python train.py --num_key_value_heads=8 --vocab_size=32768 --norm_place="pre" --parallel_block=false --init="normal" --init_std_down=0.0 --lr_mult_up=1.1 --max_grad_norm=1.0 --max_steps=5173
Each number is 500 + 40 x the weight over its row's rms, rounded and kept within 0 to 999. Layers, rows and columns count from 0. Numbers have three digits each. The size before them is the row's rms in percent of the matrix's.

# gate: layer 2 MLP gate, 1344x512, rms 0.0895, rows 265-299, columns 384-511
# up: layer 2 MLP up, 1344x512, rms 0.0922, rows 265-299, columns 384-511
# down: layer 2 MLP down (transposed), 1344x512, rms 0.0783, rows 265-299, columns 384-511
gate265 104:460583487519576474497503458465519531481526528565547470489468549466449553520524531464499464427478510482497504449465500453525484524580494499521485576538530473411465527478447481402556503545511479532508503473502463494501527492558515551503508480475509458525501507503531445527512516504462503539483477503520514481496421522487571469503456494546458508435413500524451496487513459539498485464492
up265 104:498541552534544471482478517487518357491439415508471588532588493538511521488477564488547481498564470505504504444438510463441536433464525520563512539459515490475496525532547531476523493537485482465528492505534463571473510498559454492539534454499547561461485516482494462500526452477549485530516481488557516431387517506537527486472442545482499474456477502524451513529470431442491522448491
down265 105:512508504451464531525492512541508473556520526518560479471510602446483383498484590439448457491521520463421476459466445558504474499471482484507472525483465513544438494420465448588495499467502468505488495476447478490509506452500553542495506477509473505449441444552507474435459541526522496538506522455457462592440530485545511493555431510476494503432511480539424468429475532557515519526501
gate266 101:521450561492459472496569505413508548500538486524519477515445547456525527546505445453527457422476556460526444554489492497443491516450538490478524502478461506471547463476484598486485447484464483437458497477514446500479487471546528538480529568468546468466477554510463506539432439506536500497498523549505510450581539473520567536466428572538479461501559427553486558506549471642558508578488
up266 106:459512495470380503460543499561485471455432480535451504561464457491411546495541531494501486487525545489497494436454485445540566468511556488482461495540476503419473514477415450514484543481489539501520567479495465492498493445524533461576489468475476472504440472457510493538527492509466531601493469556515471528514448533497528557531484527474515479420524509500489492572460588446484556455477
down266 103:447451520532438535450568496526510538469504477519455523484439524493569475440523602517452545463476593481533542477486470476491526435518457469484402420536541507473541493462457519487504514437528488548533526555549525510432550563611540486525439527507512473503491441495446439546491468517485500573525521443505488465521526536544470491591477563497508491487524461487491512571532501516464521513499
gate267 094:504472440473507489523554457473562523464515495424506457562507489529489454499435527491531470470506485497506610513503459527427517471547508509527491450541457532504534513476546448501546520558562485556484432505499464483532517469513553526520510453519546492443457497557543392518476488526490554514426525374401487527500524473486471464476488436514525502476442534462462472461461513569514465497497
up267 097:507505477464447488452474461463533531489454449521550516541505502603472554502491508569499448530517462477470478540471548499447487513510546481447497530531452504470484475448507436542457534465488481516503513476509520531458568516517498465515480465493497524465534548513519466558454471523529478442517441493523486633540444513436529548509445493476499521502527425444454512540519515499469462486480
down267 093:502416486563461525517564507506536495461480558549472446448558507520520480424494502541539539478461536512531487476519536561510472533565480469446535448470534514544505539563531520425551485461478481532538446497562539494560554542521501458468404524498488514503485530427490572471531491488517510552489551542548455466487513498455467459536561557507504508530525524491462554471497509491487486429583
gate268 104:499539533443506402483521548459452503403526480508490482555525435517517477562558507527510464566535508456492501513495526548454490512430428487496558504498451484537482542479522565528476468424457478485531517516535497427518479534497537510482535426507474511461487518508433517432470465484490493529507555473488542494444522518551464478471529485503515516453507534515434519476540515519530484503478
up268 101:506530483537522513434480482488468473436522489446486490463532456463517559486533491479506498483467519436418510490465423423483483488435477472528417501485486564523488417424532503486475509511524550601374466528522547558495498466519463489439495495491518428449536468544473390494460479526598532480488433483520481455545493477523538524525534418548486528494537529489460550550565507492515549470477
down268 102:499495445483495494511474525524407480457595497556505588447508458504451480500510501535585430511478543483499464493537501470474541504448533478526499504476476510449459490443490572479524516405463483544466492530448517534545496517556480503483519442471542516466531541514474522441458523419427505549551534505456471525514470517525506524558502470517464465372450492497529447430490524559550517534488
gate269 107:452520481454520464529487555505400524516493528610468518443519467465496553460469492483544471552503570529429507491511440508451498428531538469485590546496518523442488502528397632556456544526491489516540503434436497558497504456506524500465552538519481521543512532544536508486484528547515538519431538507474456509507422557448438477556540594512505467550539508463456467536482529530376453485504
up269 104:465516534481489559389482544520495469530486525402527514520506409502534503559607506460482501541495501495479444493474576557515534540508485473488468532490508505573522587512575452459512512495461483544433509546489495465535512472508490491473426511469463469501471509495487535473559478450463487518498451452517561510544475480531512576480496491504412507448516502534526469505501552470489552499507
down269 098:499481606552538498491493491565599499449527490455508463570493465519504480537558500537452454451442451471541465489485495551512551513543463203532441507496493422561507509529514477467503480426553489445506508569568531468531453542514475477492471444487514511491525481460450566493545507504486503474545442523485517480479538551572488539449488451494508498469457484508577528476481478524526517565474
gate270 103:511412427521458478515459497447476540488493495472516514528506497436528474467566469504500411474483532483464481434536453518493537472476472492514525530485505479492460471517428570426478530454513504444565469533523505506516527471567460483454496499502579536502520437489580540575521482524536516449547446525508529504488505503462511533496511455521558522468502522498538504486458479545530465502491
up270 100:539469494461527562537467482496518513468430492503533496507516552458470436550555453427510454509452500533460497469494455545589588481507535473495565528520513477431457504484503530436526536541544497470501473554505500453552589492547442549456468503484535529466439478462544514505482531474485445467526457451498473518515501495521534537532500423468496448466504499504601471436487560430547436497439
down270 095:584468458460522540447527461576541501530488485523501490454566500459527448410540575556487530477482481521584443417518506476541473487485599599514477554479524500462502506518538436453495525541542522515470466505509506572580587546494466510520474432543459545494424444526442599500528536509434496498513530507512508501545556500476493504477543463497559430499477508495440486517481543515451504443446
gate271 104:458470589518500456530470522473508450471479447508526524479530474468543555500524550493507568442502533531497489551506495476468485488440539480531499396483438444448492556515498449470480552501513491483440499493546528537513577543592501493549516499495525499495436534456512514485509497469426512545489508561510527478490464430511504521503380457538514565507502497513539502471550547464517517521569
up271 105:564458522460480504473452477502455500528539504453490501459420467476512514531452466564497520458494435577496491454477512526550527550492558508536443446540537505458509472496483539464468530575457446483536590515475540549471435506496477504465499487469542503557501519521539451512449571443526507475500503516486577464522447479535455516506457512503485472552506521496500505559533482499515490482564
down271 104:520478546463534499469433480493546489559473488559533544538485486420429511480462515527468559458582457532476490487412507558459537548535571511536505434504534442499523574559494523537483513566492505487506575476489554494459459513510485518481498517564584529569515487518544471501513529500467447559490498589553515497547443505494485576488495499507484558529513521505499445543441421515429516539518
gate272 100:503534487410513586507446480585469513440544516539540465470509444545547517491525514496444450490471418509512547515502534397547499515469542510449493546544489539536517549547448563490525508481600515498482447541528534493415471504568479507551511459505454522403494533469571533554459433445562473534528509561499474468523490488469543474508550529498474530528482497500539501522596515519494541527474
up272 093:497537500447494539458414469567427472415523556552453491555557434552518504518504482530452524453497467456524488469468574399473557508533472528445493494568470514509500523492480511497529519485535539512508458529530521537466503510472456607563518515508398479420535531537459527544517467521480510544589516469469474440448506508518569492549500530537501493527427499469535518595465506541475543483510
down272 096:514498496577458580527465501501400569475513559561459513460483458531507416522566598521439498486510488473501543468456502496428506463570467501416515452530533502558568466532535497473503496502505484474497422546550540440458482535503419520486562472465411510357438592458582550464526509518513445439535438475509503494499458457542408526537542496538510522501468539472581485548509524554474444485526
gate273 100:486518412539537480499522484487454480489492578567478449463455549426473567431457528485461461430452486465501408466549405396607476452481543509554557457486517519524539483450466550444471443549527516474513475520421495506544452475486478529508510542469524484496525467543495539447465430460470518511511568499507400500547536479469496497485526501471470480552487507489534461452499433510518481489451
up273 095:532483528514511475537491466495454524464516545520465501473497466443515530522422432531558537466532513528461523479488488469542495469456435517518507539524520518482412498496524450474460507516554473505416511453538491501548437482496482474510391530529514472528531497482476483506559466525498483482538489503509478490494471409498508481564454467493527460541589453439473490466539497483484440571533
down273 097:514483563485511542486515633457518569534529484475463503515507495484481543527483473489529493540535449433528468471509514576491477520440566523504488480507545494479500485580515504540521479471527474526524460463466408550471495522523447489466483474509553501477469512482509594581467457453500477521589482497448451516488526504449543502534468582495505455530520454530503451435567505503487431515530
gate274 100:528489543498476536478538465541505464461505484503488558472485499567498510523482492504539464448528534503454412488558519502431530489506471508567532479483512528533475517526496479529574501409529511488507539546552474600485553502529483511455447488519451469512531490496567519580491446504500482522512423428531470462461530448513508470573504530487495470540461443510485484592511508523463517492516
up274 101:479521514508518547512485463540567442510450467499498553463497408522447499528561463452461465517520542533510379590527483525516439528534477494511456501457523528560468499514516472504479519518598496543488448504502420529450463528477479537533451495567454496411479487507560465508517537492513462512521503485562514452541489489454416438517521523541486512465451511478447459522510377443513571518455
down274 095:522480479532495457520471558562556521489507509500486496495557462462495501431519482501456525436510504565462504519504541520460564475555483547470493518534509498483532498498521494499522554546511477558546553522492495555561542477485449552534486486468526554482485435553553492476461488513494446529514464497441460496487474451518498588500617522518481423424484552524505474487457484504530542374460
gate275 105:519532549505536500483451466503534405472529518500519488507479576555457480409516513497429448450489543502434464517498418438535506428543500509519458502516500524527562493567431490497531494496512539482472505537507450454490481478501509589530515579496446472445516535492494493492543469489492472463535422444508446446472537501533465511528554505539484526546537464532494544570418484582481542513516
up275 108:470517476492546555483534397502482544407505472536476470468539535516500530458477524481473472467543596524510478515477530518495447499534504502488560455547532440526548492479472579391495533494554537574542470458473456555533513511553509506487391504460510487463448456474523493463462510473498517483491412566502415547456413484512545474497440473529467465575515442528493487511366428496526449541586
down275 103:470502532494463529459503469449479544439522531494459562461552535509530471488478497474530582487539493514473530466486470441463447519534601612471554512474501528506494504517478489522460612541491496545509479511479528480462431478607538533545487450508457513519469401531486442511482557475523494576536565507492566519448485489535487513503472476492555508470501475408478547490561424412528524552422
gate276 106:497541498485514453512510587458480433471514512541550547528504451580513520511482481490544496449493476419462504506546450482524505500524522501523478537542551442540504503406468524463539455449585464518456498503541447508496449427550555527502535517527470455487492496496485485473541502426454520545549527526476497484529478508492548496525529488486445466546515527466510432547466497534466536507530
up276 105:472562465440551513464541478522541493474507478549581574485534507522461539563519419535512532455452520425568568482493462482502566515508498528497582541453426442478438412587585498468538474498493479557486570532431442447513497458523492450531500451568454469437525431477494556548496470500487488522505522480495499483486490490536553510500578593519503551470451510475494500467518574534419469501487
down276 108:490517552398448524553529479494480455525464512513509428520497491538420518505447468526519455512575520487538474526462504445475494521546500575527577511489504479381463479524503500469506448520475532533456552507487475520560498520480535455495483453456437452469514485546475512555506501556478478502474531518464520423453485535475530510574480561516491561557455545481458478508494459481472429442507
gate277 101:508516516498431492508649467483464466437494494490479550498445512477485527514554514499461577462537537433516527506587499554515532484464492483451487448454494488442492483497568527499438536519442509580508492479524526488567482539527430521532532492520457495490486474483469415429480558432520493492477502508557505489454497444529504566592490423526486499475545605427478521440465499530456500465517
up277 099:512499478502494518464491545465404443491535478537440566514461536470552512505436451462590432482501542435518501471491452553470494517537499523492497499492441488530522533534575438465502482484536545515463500534524395530512535495557507511510454435511487494550436499514406506418485541498471490446515506508552480465458506467528481517442411465486530458597500567475501523489459526521482469496635
down277 102:460503542608518475509480505543606510543520552482547487428512541455523501514476490512513555478481455450515484475445530499532472502510486486449485531564474550436463518483497497485520449444504496488462508515524479536424600447533505511539482507498514455594528528478527507588529494497588532493516490492429488498474524499438531472523500527469504560492496522543489510556504494502504488508568
gate278 086:549543445517515521488541481537478564478521454542507550536463456435483487547511454470491429491524470503479473498469497502481470479546511482393526496498549568522500546456445529518443457506553513563495530501508501567529480416556433499479427538522486527496487466475445534479516527586485591437529491494428499501455527500439578492461524489512450551487438536483517493491483410503418440429477
up278 085:425491417533485526519455477481517487548443502457580515510416546522569499481520521473491558504543481479495530441531474479506521444530514529484466479548586481489520502523555450465561492478482520481523460499504477500498578541498505494454509533468531493518396536447507522478554423461498508463466444496538392493477500543513551460495473489534452478477526494544579497518483464490526562416511
down278 093:522480471493523526428511515528526455484455495493468501512520499524573493520523436478492526475481541542470478477500533519552504488514475536425499589497494545500417477522484584513503484450471509464520493460524423534456518547505499500530466537545586571483546520462487513480497463445545466479525470466455544502517524418528520384443472564518453470518503460474468480508440497534479404566551
gate279 105:555540572428457478502481515488507540508507521512461611508495500520527497476464511502529536539548481495379523492482510519495484531470533482484482492476463509486434531549492575557423496561439484540644523457510528529454532495552506503485619513519484465421479495444501539474538522515483519507495495461571486553436531488489460504465534440525527515494502479507549548485489511525491460492499
up279 102:480543550470490448529451469542441499491489513492488521445510491538494562470457519531541550517551551523431515537493491473487520537423524468506548526488510523479529530465470496611456572526508489534589481452481561476534503493566477497527593447528470501442454460416489594543486472515515490513550482516574483519477438451485499532452479466616476418490543534515546513455486509508527421500534
down279 095:498461496495489492496502517524436441510485521517473505522491454524521527494595422582544457513520547452463462484425534531455492506488485638526462482448498507517470500449524488528525506527458508554501480571454497486448481504477470502584535478477522498417454599407467430505556541572444508570508489493575515475473533516476421521496475470485507496451548489517469473484476497503478506516545
gate280 104:538424485522515540486520545487589469517455568517518498491473486531482538528481533429522503522534522518449447474514451494421467457495462490468419519505510475524465550565515529506455480552449469466472477484511420420581498497524431512509515555506469470517481561549560523556559489499426551438490456441541472513422435507495439478505454517457514495469494465496430488523542527566492464515472
up280 106:535539475544513572482502517458583492486482547526492438425503519520469546470469484509494534536507517483528463440529503445475551436559502455456494503452474475477472536516527588444449514497511535497444507541540429396513508508523500479469515454468476487597453462458463541534550439485483578478538434537506463520491458511463397516471456507495512413482503501448418502514516552607535452516489
down280 098:508488438516529498558569472509420532508465542549509423511450504500538489484502477447602521493540583545498487444471481429496505477504463561494529456492450473552447479504555497471434499455501510497542484514529491517503493462575480542477481473460466498487446536553517524457507486478399563479514434548440484516410513489515444538460498478491474450495537516456452484445439451496501446464477
gate281 095:503488487545508523425516483533512473416476498534441482557456519523490656495566525450430493520467513460551510453452484509521478454505521496547482483552502461475508457495472501535501452468543502484492582514426505495480520491507501509516545430595472515550529496472490571567555519548506490501547513564425527533471556428549519545500507490497479498522477485462475451493458512476540524501442
up281 098:498542451502543460450422403508520495441427502534455465504441550469489507501495512551478506536432493530517495395525465490471526468507422501528479520451484467574469512489510525495482514479446544458543484552572454554440534467484492467543508501408501423566473502522482528539507539514605473474469472503459527469442499431476534503471436474495457513545519520501438582426496444445513480543480
down281 095:527501483516503553493493519497487520486519501484475431469448501522455514456532449517452546553575496498508558494478543458459474499504467559544482529502518575452545520441413502479534496536530517393535509537589493532543446412568521455517454453473489547527454475522477472515502528510501484536501533408465547515499519555454534459519536469419487499472550461567543491500595419493439477507469
gate282 093:527419473533499511455526497434505514479489463560487485540493485455563488502403524468522459486466522488513518447425457492416513494418468497487511532516495429493478448475472521465533529489507467443535535475502522506453583603559458550472508540479512537508477469474508478439555474544539492550589483484445501469522539473541475524435560491490501489449499522543541461528514460433513503538529
up282 103:485509533454470405458445512502489504490519482561558496573593513523526431488553549483504496518476497536463533486420506521488515532493460504492511532529506549497463483443483508522495541487506515531529535492519513514525533520553518475471493523479503507503489438445551429523471426577569496494554614428482477445531458435526463578489518579494484455481483491513589472542545489448516485482518
down282 102:502468505491464514478534455530545570460510479569552445507579548486511446422461495482533491514565521494516513483456511514512477535460453543429549470590477507408556463546491450465457553431519482597570561543462463502510556510526483512531456437457532439503449555473506570498522437470559499450580527468404493498525423436548554552512523610485475446382480431512558544549516465466487431495517
gate283 098:491528480499445545444536513472440506456515513539484550640468420577486533463537490521438486514523479501481469567494400490519473558552499506509523521522510506468526510435463477484511475542517435482511474551530491428452439496431400509483476472546483527474519525533457457539488519466436547497429476469434464473437450438538511537437517513509566476510463490583517485546479484485483504485574
up283 101:428555531428452525466549553490453527443497452510495503575471495512479512581502508460485482456450502515499531509575529512502434529517532519475472505453593495490546483485445449526487458533544459446575510540528489465534476495504475517459525534580547498470562501454448484515482496471498618447475506515468424471446474452529531517434512486563541486555502565579502511558537538552549471463491
down283 094:499554506490526439514512475481550470532536446532532492502500484454483484571602459500463473468494498541538453458508521525500478486486549546481482507467479478456519513524546417561497554567488514487580543476475524541525460479493462500468456496568467520504508486501467522473434502540472499477449548558461449487561551455518531492496505474448458529565498517506519535499532503506484557438544
gate284 096:541462494477457445490498432433572476621461463510438571548463526532473507451508465442475528497476566482517511426553498515476498531500518494465501619593435436474497489489505529582473501536545411486513531503484490554451502515585584501544521472530524451555458571494552458484494435398510486502551478480506479538471491550532422467546510496481538530560503492445461495474497514400543508516482
up284 109:506518470497501527520447469451519480473542596457466488560550521514502566557478600561480486519499484448517511545493444442479482393501600481498560553549451515484515546448505545427588507501517536437473523473514516580497524422513456460461459422515440463426498605467491499410565455526529498541557512501497408498433588513514467503472526515598590514429504510501470449527441481460476486490547
down284 100:504554547505478458493512536464546467489510497516465497496539504454449457494541538483486558518465520463456497396490482495492535517572453611534465488502482532517500452509467556586549552503490478458484528476426403438526522492523540491530530429457512492595522484574527463475533530482517508491538488506551431512573525576526525474485532454414507461532514527513524520519468508474499516474507
gate285 094:539488508501491515496529440543453452511497479511471502605509524537521542449461492471558475568556473554437573572523526529465555482464450500519489452574421531545458464515549481558573533472522516495538527400489494484500533449472520482490511561546470500494489483562450487478461433505549439396511472519526476401424489604568433455516469578460486489577498482430505530547458540515422494526474
up285 092:526474501393489500466464586443566540457461497480493446409514472488407530462540492487514529451486538500555479555440536503462544507523586468492558473527546543468516491487516537463467481541499541467464493571557483505450497567530550484519498506481450501502551484418511534476464580477466595513503495508434516461468474531487476568452526487508515477480481467524513495446591525566549465483549
down285 094:444439509486502490496566528541521464431474488504496489491483504480477461532520475454510458440558505424521516463401455445471510484464517455568437489488517475466496604477416516472535552498449552483464497582480505475516497501453490479504533506526507537443477434496477508473546506539523488521468459478522535537523484484505525527419547462450557548499524524480511472484504498524605553538517
gate286 097:547541474518415510483514569458494456473456429552493554500406529494476521525498461544475447536546569527444490505494470484521552524486519459387490431578513549493559440516532543497473487466453523465556500528479542479512422530492501519518536463458550473515405497550533470480428440464558455514540526509498391555554480581472482453442485431491481497481448546468528534518508544509435502553470
up286 099:496421461484463434458490512519563489457508481528415483465512521438496458454484486514469493431564537521490510514478441479457486536475519503480507469497533516498461505490498491547461520479616509514506471520452497547528460455512547505506524503528490587471511483460517479551462481477494497513527427515473420426494504481547504499491547501439478533476414475488459541512465479508485535580446
down286 098:421498561521476559538570489508542538425382553514480459507483506505470500478503574505467500476496505457412483512471512498524485523456510640530527532411502503537491532492450427465464437502490520526510444414523505510530469468511518514495481482524557480506507436456524559420540471505443501522572479510456553483462560577546521416499522571493495458545509449525546481502565506475535500557462
gate287 103:498480470547516550477473488543495500467457481501431486484505527532505415514493517520439440533525544489428519483517489516539516546520545515504490540481583518475423459464563447499485574550481459491573526548572422441557522550590499458579536543575402489506515541550526440488566536517513530537536490426439474553549548539463510554501498530521611500580550402447466486476532482567567560486450
up287 096:485447525515398487529554509522480532471470542541520513488467488547476540474459512531491426498488488492489452480517492563503453453527472484510482487537513486539475441515488470426473499512428424501456482525542481497509472494484485495434526482490509488551512553520455574527529457501481523425487515521527528497487507511467481464575368494456519472533531531618508464531576534544533518544504
down287 100:515520518429500461460451526582542540442459493470461456573531552526486512543488435505475463539455494448487535506518481469446503470476444630490474438477564426471506488538568477545543565450502544510555484511549531505473532508518512470511519510568501472467434455458524431492536529495460491551526499417464488516467445554440533528572527486481580511604504577471488486545417515487479583409460
gate288 098:516404529447476432478450431496460464471523520414542461476553497522505508453430473449480574559547499516504530534449500526460509452535533517470483470506446495505562469580434517512507447538500499501508524486520501506506513540527421450432502502451511508487546525537488535524429455446512476562496519447593503433481547547521490435558495492554520476498423577516517517457478496504517514519588
up288 095:493480517513512463523490530497470474515544509517536472539523500585521469497494554508491509478464509473467521571463526455449414580570484524487508495490505559490417533488528518492554471486516489600504443478526489466547567499448449578536465464547570483471522458521429499485541442494521554530521507447434556531501537461498475442460626518468488532462514448518472459464512491547511455555542
down288 098:500478587519555478468520455453508551522504574513458488418551542454498500451455567542606494555521471542476495531428597479527564498503491484515478504518457554522492466501422458518501542509512486528499555484435531531446505481526497493490463518524533563477472591448482505491522525515533508508531550544519457517482529556458532485467450442451497504529654574523521523481471450529537435481509
gate289 100:480484498540507473541437522533490510485431475456502601496478562496502545525529400457540468507529515499482498566531514587495467556421508538524470466503459514561499515509504524491514533540500500519470417539573504483515455510516498519533537582469484430407496543600488529551481491407479549503507425523513469507490404549481527488517492485504548604490469535485428492504556507457542502524532
up289 103:476541523464562514521436510565480516555548475475436587592487625539478528518486487511483431591468550538476564509539464561441427505559486504529480479503507467521500556471537592509511429491523481523469492503529518498494449458500514519554549500471455466355473524539497524464488470486455495496534484463514512530504550436537469492530530497467506538443438430504481557472532423505585531524491
down289 104:466484532470497546495399503479543517540552461515565520467519550526506487431519516554572517528630451524486503463535549463497488484469524464451460526474507482491537501455512544448560494384518497490508527564538527532541466471522521509526517542510486478460547483501439527586526505495495518525541470576450457576541509454529594505540471565480517457520514490540523478404517444450583538466504
gate290 111:455544508447480414448526467490475448459513475474550466546411482425510519469474443487458517501506464483467523503531506539479572459445503525528543520502509461499439535492612503496395513472474465513470460467480484508495416571476527539556480576486499492569493495480478506491467491552492593444490437512517483492450470555552351545487488502435426532448437453469436531461447470540636507504459
up290 105:506487450465488463513513504515500479418496496465459481486454533505524509540504428509590446527467563483540530552530561518535534508525546470521458531465510462477516542474518555544468478421492514553499482447535503506551507503449574506524528471568517495509490463535408547513547553515551461521516498530486502490533480507494504530437479508524494540460533455548501497524444531446529572513500
down290 104:525524553475517479474506499515556532520461522508465464543574464438536512512485438532466448474501551421463474499494520470514382479561546526423495543514514567555467484534481472405524516540516531572526510510474495465495461460504518491497492401516521502448467399492514469513501469487472487501536540531477484530487538504461484461510516491457463438456434443523537421539475497445437503475518
gate291 103:466461539579497508474425532525519450567489418495535509432512512528513541552442475492484527574556590508412458474509551518412467426519546511517490492508460572548509493498488503513485512548550444499519438490525476482456497488546505504522521530556510477517491472486448511469511420484535530466493489504546470437498439548467509542496568546479500488543524477529500531515505460466561523567478
up291 106:457440492485565536484574519479503524445556527568486465476471480507438511524464489524497515549498623454455442532457518457446538482506397506492586466521500516456519488507505559559518500515552497480462530531435463463558500444536485488478446477487493450482479529441483465514516478450511529515551531418547599428535431541483479498477507472544553505489483528461525548487472467512502529540522
down291 105:549463426459505551469447543416537484507497504528484435482427560516505457499475432381494542528537510577473495532521498467482543520498439517458519556532527501462527445486486610524450428533540490542514483453481553473476575491430588483515460535546500548437468533524473575503474469481484483456607502477468504493546487511509493455525449472538539519559461447467488518443472486540479468467463
gate292 097:490517512492428504494436526536530504507538528492505483478514493485505458425492455536545517412529513442516566504505458486483491432493533498452556514496532534494481511517476536434447513515437437557398592533474383483503507461548477498529530505544523487554540500428541471495491543587507533561525499456508406492455472432514486525533557514459464549559475459542427547491491517476481417487554
up292 095:505546485509615497524520432499515523486499509462511573467530517564440549513548513413579512500493497521484404489470530550433543522485503532506403461431500510480501464532456409557523523554413522521553598557482449508442503541427548550486521482576491498506496407532535533492484468474410512544464508469540552541423522511526466584510556498484586550497549586492519471534532524466451530490508
down292 095:505495517461550485526485475443510485515544519512435489513462532513486547511507502571538530525529446503485459449433520559509502463423511322501443479487522402534509477442544489514554483459461480416560436583462505515483510490440531544484453538461448499539512554505454461505475457491537591520513514505589521461448511536506435490412478435540456534447487497511474446486458525490563463561513
gate293 089:484436506450522480499509497446450477481403533470449523452490482463500591515514533548480505536523535461547462443544478510506458511488533481468479512513575496440402521485560464494472496550491540518496464537514483493511542511491445494610451566409501515512503488499456454529566514424462548542466557493506505485463470525530549457422545518538497487472479534587561542564436497535515467476499
up293 092:507439418500528484421428542488427440470435541472471538503485501471428467480462545550481546574458579451500496466523473555473590489442531519484526550534521526478435470406466533483496498543538502518488544600508511530491496543475519508501543416480491510542544559463524566530452514487494551489476582432510555472471507589457456560480485496488556564551505506462506510496443509521510456442529
down293 090:525503535501473536510471488492519507574548459577501520488452544560486508479519509462488545502534536457498521536492589463524429553525481387524445525495492444483497457496438538458530578560445482522490499452534529475472530523520417451494540428585453454509535516566513552517490517465493468511492491547490473466485524453507491452597486505411506546463488393542445471522516534524505507444504
gate294 104:434506512491576450514521452531436553457443550500502482539489557489495543525571610519455548533483488490484527465501484450495525487512531515476444518442505482480532526573485504452459461524517446512445457515464470570436529464523479504519530575465546525483528505459544559470492486471486521441505498418514521485463482450541430466530502510505518500518509496497477439469453460463530531596494
up294 114:540468515592507466469582488485517480467494459513459501457492466490534447509513493570485525427555503519501461499461554516535504457498519488499487473539496540478472530480455518586542493546541479470532420525508540610541559496485519547498501511482438446419548543533485455455469491499499481423525487453541495438509586461502441592438528538545530505430499520503527526472545464471506467509511
down294 102:509440436473443499469500437540443551480497489429462519603520480434545490487481505462449511528570526503403542482481476444489454458451468476493531452477485486482424512464555456478458460544466512526475472460518448497461583484515564527547516530504495504498529508469478517504481540515473448541455494504504511519418536557525498487518461486485473572529470500528539563533469491497546500432469
gate295 105:495543525510497525456559446445505454466477541457490486519482528472436484490532500490493525451540535522587440490526539494512513529499492499517502517436463406410499565486463471536528489506466550451446542541489518495462523514507517496521565485475532436477531519458521475465533421474448547516477510523549472449440428451527453460454528487486440434534470555486406528382449490549492532527552
up295 096:458465530525544471505550526518484455517511563510533477502508564558473508511525495640537502451514509484514471594510486494486497531465528505544509550528521447511458538560461464493491547459476454511545400508542492490497462527503513485464535502540505535511552510456497502512524487514531465443530463496461494492490491568464482490464501544427512482514551530480547440485488496441479492467443
down295 101:585472559500474516478468456473501505426499541492523531483427508544450453506484459544416462500476511538549522557508436460484468494591535573479516455490479550448493445443510486481540501451495432484559545496502484505469513459396513534492573475425476436486474453476462531479468466442498503489483494510419407473518468469500531470489470479483449470573519562521362466512550436531481520601445
gate296 098:430513569490532475578624439484449460519478510527500510537457494500511504492558473529492512500422509518552488485507423460515476511490486476535530566499526479537542547534499502531553498555487475506492474451510489480430484516559508507518499461513514503407521489454523547505485442552466482543504526535451542484461558490480480493415495568519543543410517518504571418517503513570499503524441
up296 100:457490489561527477573522524490501479504544544569533504484494534528536498460515488501521542452476535448435522439409429466468571553475492541503515524498438533533488515468456567495492452495496425419442552508499475459521481542469519500443529559455485463453471508496518541487578545443556493469549437516486509504544563448522520513443564490505502497444506500511531522519470496497495467479481
down296 097:439441470499574492557549453545504502549473519587525526494472499377467576478532541522456494462522483515588568483470489559500502501450515549497536548570543526498427496544501502462591473550498486532451493470513521482485476504519471404576497456528451538488482491533483525538528531516466563560423504456531491467491534517507550482551487482516526506458455506563520439488497558553470556454504
gate297 100:509468509523456466493396524535459515489454485496515466509419517466500506481513541512490455456563446527487524513459471548437564530525496485491419432515511580533509490542509449487489555568480550526513494484490505520497471502471471491568543433567528458482507472502474494484445443475445524546560556452514480538469480560487543500564452503468474500483542441480471522474531565542485543464484
up297 090:438501492529538545475454448453503449514508530468515450495495510457496556455529553520461451530476432496476468464503485490511554468550524507506555561505604525449432458445514517406538493475535493471519451470508491528554421522481487440501538496560394511456523562444499525497513542561485514533465488451554551492564512509494460425516487576467507511416526539465402521459468566535511473477511
down297 096:482431501504512493517574502403497471466534495522508512458493457466481529455435463468494534585507541582495464449547526480574463497475474698487569478412492446518527488550458486570489530519525526521510494537540539478487510446522553496506447493530458474455512477546472501496510575529442476546497437483470568490465502434544491489523572515555457470493471519492558535462463485519552531496508
gate298 092:484480502421513504470556522491445488464458532529537505497462538477489468484456440495503517402484475417501495537472544445551539483573446517552509465522580472540564530514400382492556519542571530529484468506462502510476522520461506478507473533499531573515516451427518563508454467461490510625521475506562521433530424540581535503469584533410438430439530458455512507467537556527534465515518
up298 088:457435510482538557543437461521537476543543501514431517560522515496506480485530484541507474592548525526533476426595508510522488474426458488456482481521493558540584474463555545511493477505452504531519625561499497512540400508540551490457645481473526499492447502480504475496441496537465520488509506542463555577562385562466431470549495459472501553533457491500473513528529521525465551439482
down298 090:473527453532456489521446447493532533452489505501469457527475499561488534560552526467523480599531517550498542518544498534390541522497516409443552507472421488510471459478572535475480469504441516494530577478555455548534427508500531537540570545534495497523521527546499510517521507527525502453522487447448517508463482521381437447529440516522505551525426541488487498538486487518474530437472
gate299 097:420454456514526517554527479459592507504581509486477544482550533536545507488497550486481535435465572503526434471553523488532496586565476505403487512493515537473480536501531435441456588500413417514536486497537476506544507469496519448550565518478497489462448558510488477444511526479551431545513492536602490484464407439533477504498525532465492528481501552499520497526467434471557460509444
up299 092:490461458503521471503549500577513554503500450464516523575466516494445430475416400488533542534531460442447491459508527470472513489517508501454550497514473530489521499496526538531559521478467508516469399502516517478471456503456462409463436482494590466486501448516464527447494511464484562563508521502441543475505494496515594468519484519482510542510479440475342554570504517500477567507459
down299 100:519539451502516484450520468570416432517495493531448468498447547529485438447466509462495481542535445523498569545462447522451454570545514400563497566484531455517494375486459517543509496471528466509520460447505535514486469537510433585497498503513557464538510511515418467500504477532486508498507495470511511428549565538440503434483435541502489469518454533436469525453588541482528552487411